config = dict(
    n_layer=10,
    d_model=704,
    n_head=11,
    n_kv_head=11,
    head_dim=64,
    d_mlp=4224,
    vocab_size=13415,
    activation='tanh_gelu',
    norm='layernorm',
    norm_place='pre',
    norm_eps=1e-05,
    positions='learned',
    qk_norm=False,
    attn_scale=0.125,
    bias='all',
    tie_embeddings=True,
    parallel_block=False,
    init='uniform',
    init_std_qkv=0.0288,
    init_std_o=0.0,
    init_std_up=0.0288,
    init_std_down=0.0,
    optimizer='adamw',
    lr=0.000356,
    lr_mult_o=1.36,
    beta1=0.9,
    beta2=0.95,
    lr_head=0.00337,
    grad_clip=2.0,
    warmup_steps=342,
    schedule='wsd',
    decay_fraction=0.725,
    decay_shape='linear',
    final_lr_fraction=0.0,
    batch_tokens=[65536, 131072, 262144],
    seq_len=512,
    doc_mask=False,
    train_tokens=1210000000,
    steps=8162,
    dataset='wikipedia_en',
)
Each number is 128 + 24 x the weight over its row's rms, rounded and kept within 0 to 255. Layers, rows and columns count from 0. Numbers have three digits each. The size before them is the row's rms in percent of the matrix's.

# layer 6 attention key, 704x704, rms 0.0249, rows 690-703, columns 440-527
095:162135114192149095141137120117132183149096109134082138133113111066083096168114123175105131127071170107137072138130113083124111155162080150138125140139162129138115103111128140115137129131120126096105121089116125155148123126106156119175116146121109121130149161134139
093:140178152131103147163151123108159129123096127118144155147115118155166150141109106109144172113122169129134116142152100101107149150149138144171144135101126110137108108137111161113132167149123141150127150098129154131129123145067118124087095129097099096135158152145092
093:148110159155159100143112117112133119134132125131087153158139110113088123121125121111148108144150122075157106131156122120110150112113159103151091127164122138093113134131130130131157180108132100128133153127167141116141105129132147097113153149151129120123146107132106
088:156153144139133119107122151078093129113133143089094103114122135107131082112139103106099094136107153135087146120141092118136118098097115124123111121157128140089119075100090115117127127118119089168128130101115122112111111129102141123156106140153075180133116137112135
093:118172135111135187109108106087139112126111099108137138106139131124151127145140152170100135143151165086183138130112130137155118143073123076146125138128113124145150133130159150129122107122128088095118165100150115134149137080173136152123070113143104113138111132163117
085:123135136152157117120089156133126093093148149125153142119121117083127123134124131175138150129134155131144124131119138160128155145169160163139132113115114156144100165117128127137146102108152081093155143201158098074172141091123050134155172155134159099126149131137117
095:131124099128117120168122131128116092100102141154149158096160113133107089112169136137105157066112092155187122138104163161176121144155129119130095105165146124133142123164097122115155134088116110127133138149148139078129120074142169130089139137107134137127117145107153
096:147108160120147094124145128125135158114133150133153116117099123144121134139099118097151084136120124137116089146166108123178133115176132146120121120139114137069113119112144090105131163134093145144140109135102128115151095169112145115128118123111106125105142145141132
089:146136123109091140134094158092077140165104116075174128162144141144113145136117170132126167122142137118148148120102172147173163118117108112131133151102096142175138124137092104120104113113140121122114103113157097113103151157171179114153152101107130084114098150095147
084:123163128136105146120133129105135152174176154128141138101132137151158103138111117112140135147119113156102098109124137132159081122158102103167118114090122091128112133136105142098135113089096112133156073096133128138073116111101123115129092095134129121132141168091108
091:107161112139176128131143110124101120145106118107147171144129083132111122137123134152104167131145130116078138121124139180131105111121113158168116124129182132135182178144102125078117125118162140146141104071137137151130107067122099115100155128102179100118137133129097
090:142115132153096142165134160135129132133095106123131121122175101140111135131139103126100100114141120144127135125147116111140127091098093119128151125158164111112153167128131154116121159143153128143132075144139112132098139105117149105121089136146125148145115165088112
094:151119142123125117113129161157148139148140130108119126117131141088123145138097182116126172129119122129154122114097130099124144136073134097083085147082119141126108130123120128125095119099124116123143162151128131111108096134106092122138119135175124145104137133089120
092:170125115126186149129098149132132095144106118115108132085130117126082107128150107142130132124053116123146141103138112146119098128128097068138124095151117123124121106117155086141123149100102118114141127162153145123121124113154123134147103154143115099100145166115148